Each number is 500 + 25 x the weight over its row's rms, rounded and kept within 0 to 999. Layers, rows and columns count from 0. Numbers have three digits each. The size before them is the row's rms in percent of the matrix's.

# layer 5 MLP down, 160x512, rms 0.141, rows 109-130, columns 128-255
108:460462509462505521495458510531518517505526495490500497450413473473502481495514487482516484506478451499464522503548463447496502506472504519511513443505488517493448474502506498510515534503481514495466519505506498515471524480485477510485475487542506495471475470484466500475518496527496500505497516490542545495477509472480503485516497505544504509472504503485509520555477473486484473523493
097:543495472505505488530492494488507472501457495507518502464538521508501509493503513523488477524533515492515513501514513541500488496467500486509480489476460518560472504507503482519510502496442536496438470468505480502459504460502546492502520485511456493533496473529530522485468496490526462521507504489517481524514488542467474491503498479461574533488493491530501480479509497516476480539474
104:492500501483497511511531493508501521505514492477489510493478512533501506502491512471494510512495501508482509494564504448495460500479503516493506517507537491486494499447499492513472504472459445469506539526442467494477471475494466507468516549473500558510497500516520516509496493515493539521516511513507508491499501493491456496467502484500513519492469498527495479488517528468481471458519
098:575501537505494499463430469518528546499508504495492490457514476471498484486425487501484511503485489525478491504480519524512492476463473466480475531474511508531500475547503529493512511527537512500480513488484501482509501484505513522468503512475475505503494488489480472492532505464507479518497461489509505495514507463473443477495526490563528475503508478509507498464470521422525521530525
094:451549450530506476502482520489517495503478492533495486521506500501504527495553488543490516482524540516532497494480518505516512496533499501501464519486498518521486509485503474482481475473492498500481489505444517511506466512499444515502492503483491533472488531530513491486478508493480528522483476505500465484501504478539513508527487489480466458512513460489507532476533531499502493488486
106:496510497499496502484464491502451528502529506548501502532541501532501509495489513502523492486486523480492516490468490492497463493526492463488493487476491520474497494476491496484458455512506498516518554465590474523461540518513462500486532512467519511484498519468530536457487473531504505497470505515478482507490509524514516467498505463463504392506507468499514522497485504492469513465467
099:516496526514502494476467500493494540509472493541458487501538481505506528511505506529523501520478507505527475497463479476508499480493503461500477503499494502477471516528519561528482432484479508496506487491470547474485513513500487475509513543480536526503511482497455525581518505528503489500487488528480515495521504549526480481470525510512481509502511546451494502492468500470517534466505
102:551499510518505488518471506552479462502513497487491518497534474498502498499494518514514511480494504503426537509510497476501485430529526482531496485483501527508517517512483492484474494528480488519506500512564504495487485483507544524503449506514495513519499502506503496476512490475501444522500494487488558538467502517514505491486501489498439536507506483477491524498488487491522473510491
101:532534529497493500490474520515548509499492503484462511440478457502502495497494512525516511510513507512490539499510543547478499485490507500525515495545504493513464546559494491495497518537489505510496508486491485510503517511501482503515475474536469545535503539529522473494482487495500532517489531516501428495553502524524465544513510512498481487507507505508509498524485497473486461510497
103:555556499473498508534477524503496456498517501488488507488500496489488523501484493499531483469536481498513502498479526507483495495484480482482486516515523477514512520489501509482503526497530517502448485490513496488513514500496478538533496513564550504513483508513493524502479494491499500485449505478464487515502507490523491477473497489512511536513560473486488484537485461539472538499482
093:576455511474505525466471546499464540502517495509465495459496510518498507514503462531500502520516486512469578503449518542502543557417480525462485444495512488493563520511496463505547467526493539482510490477495488474477491472516531537518481504492476532526503509471480533532545525478460519479579506461481529465420486516552491496471492503468525498480515491476508500486485499526473457546522
101:579505491503500480504503474469497506502456489509500488482513520496494500505501492500486492500505511481458447497473493534471462409498498498500501503494454489515511539528514486499448516451523483500472531519504500518517492477500508503460546454528487506432518487509523461507505498497504483493518514493527544461461507542453475529476494459504498523493489497543517530472493490507476460513493
104:504507487498509492546497470474487476502561492471479512477553495524489496499476478507493486507485504506524504501421537502494532420532502504541499495485497485450525535449478503498465476502465458494480511552479525481511494486489547479528491472483505477509524503519493472504489485512499537490451506490514520486517505544478500473427508523520471512503532496524491485516506481520483512462513
102:525510468551505481514494485550475515492442499477549508504519461460498503509491481501522488536520515516509547501493490492491473521519531483485488503529478501524486479511516486529472534489494498506456500494462529486500495511496492500490554465512491529525493440492506474499456491518514476531469482533582517524479500525485487468515506497477504506500509530506507549550514501534500490473453
100:483500464520505490495482502448508527496499499463472519554520513515501501497528493504475519474516545486488484499516466525522482518536501534452505491471527508507494508491498527487500488485522500507545486511496535426486497526489529450493505493482461470529525546492504562507528494481509478482518504499512487470459493530504552468522507512501539485511513481541507511539479495481537486523434
100:514491502465499502511545540521533570502512501490532497496525529500499498500521478501484512537507540484498533494483522505493473526482515530520509505507475516480481487509475501506502499496422493512440497477506489515495522470509557513496467477495492480508482452458497487496452494506495524459486508531564483457479496500477517475475512476485549445503511527528485562488539481526466506518460
104:459455539524506491521475468469515476495489501496538514495521521496493507500507474517484489516509483484512488508453497525478521448417492518480493441502481483498553486482503509517467440525494481491492517503535511485465498484534567518551549483499500522529510476512493510489536490509476523499478490491564496519484495450488486520473501550485474573503497464508499479463493515533496472536507
099:467502520508508482569547464444502451507481502477525492508526488528497505502517513524509504482510516481503513490467483498508486470516482510523495485457521493481498511461507480533526551544513503507458492487488474541524563515484511531476528518498535532485522487495480523548499512480479495472477514491480564487480495477472491527500482484495516515507497490529505471514486478519451517526508
097:466471489454498486532503486499483479500463502537511501490474528508498487497504484534509511502428513494494485501498471512518536500515485474507518535449529509498542475507497473498495515451484465491498543479467517514503544469484531495530479455489525490524476476511557495476519472496490497498482502472535516537489497537526556566517489512491485459474479496514497528497520514501526461478512
098:519476504488508493524540519469501514506503498465453510513496536493500493491501485487494500503472514513488461502453523525505520532519495491512504487505472468453513528488506517496485455518492480474521460491501538520494474510502532489551530476471516510448494477516518516514532498489515517572513495529501504498482499530503488515503490503499515473518530502492532472488502494498485543488464
100:496495501515498499517540495494477493500489508518472508554484471480498496491506530552488491501502479508475427502496508500495501537508496457464499478489550495504513467489518474486430480487495484494495515545489507497505525465505537502476490533491484483474497524478564522499495507473517529468432488505539530527544501451463531474474478454503490507483507519462500488540541517494463511503505
103:541461469508488502488536498534529513503563501506463501536549529529500470503474511502471502503525478495481560493491533513484513530519485521525521553507460505505485524432485523507483510471506501481497505520464523535486482499492526495534470477547469507539494466464497504489514490511494461537460507492511502527485494541506522516513507495499539504498516528499510544518495510490483530528510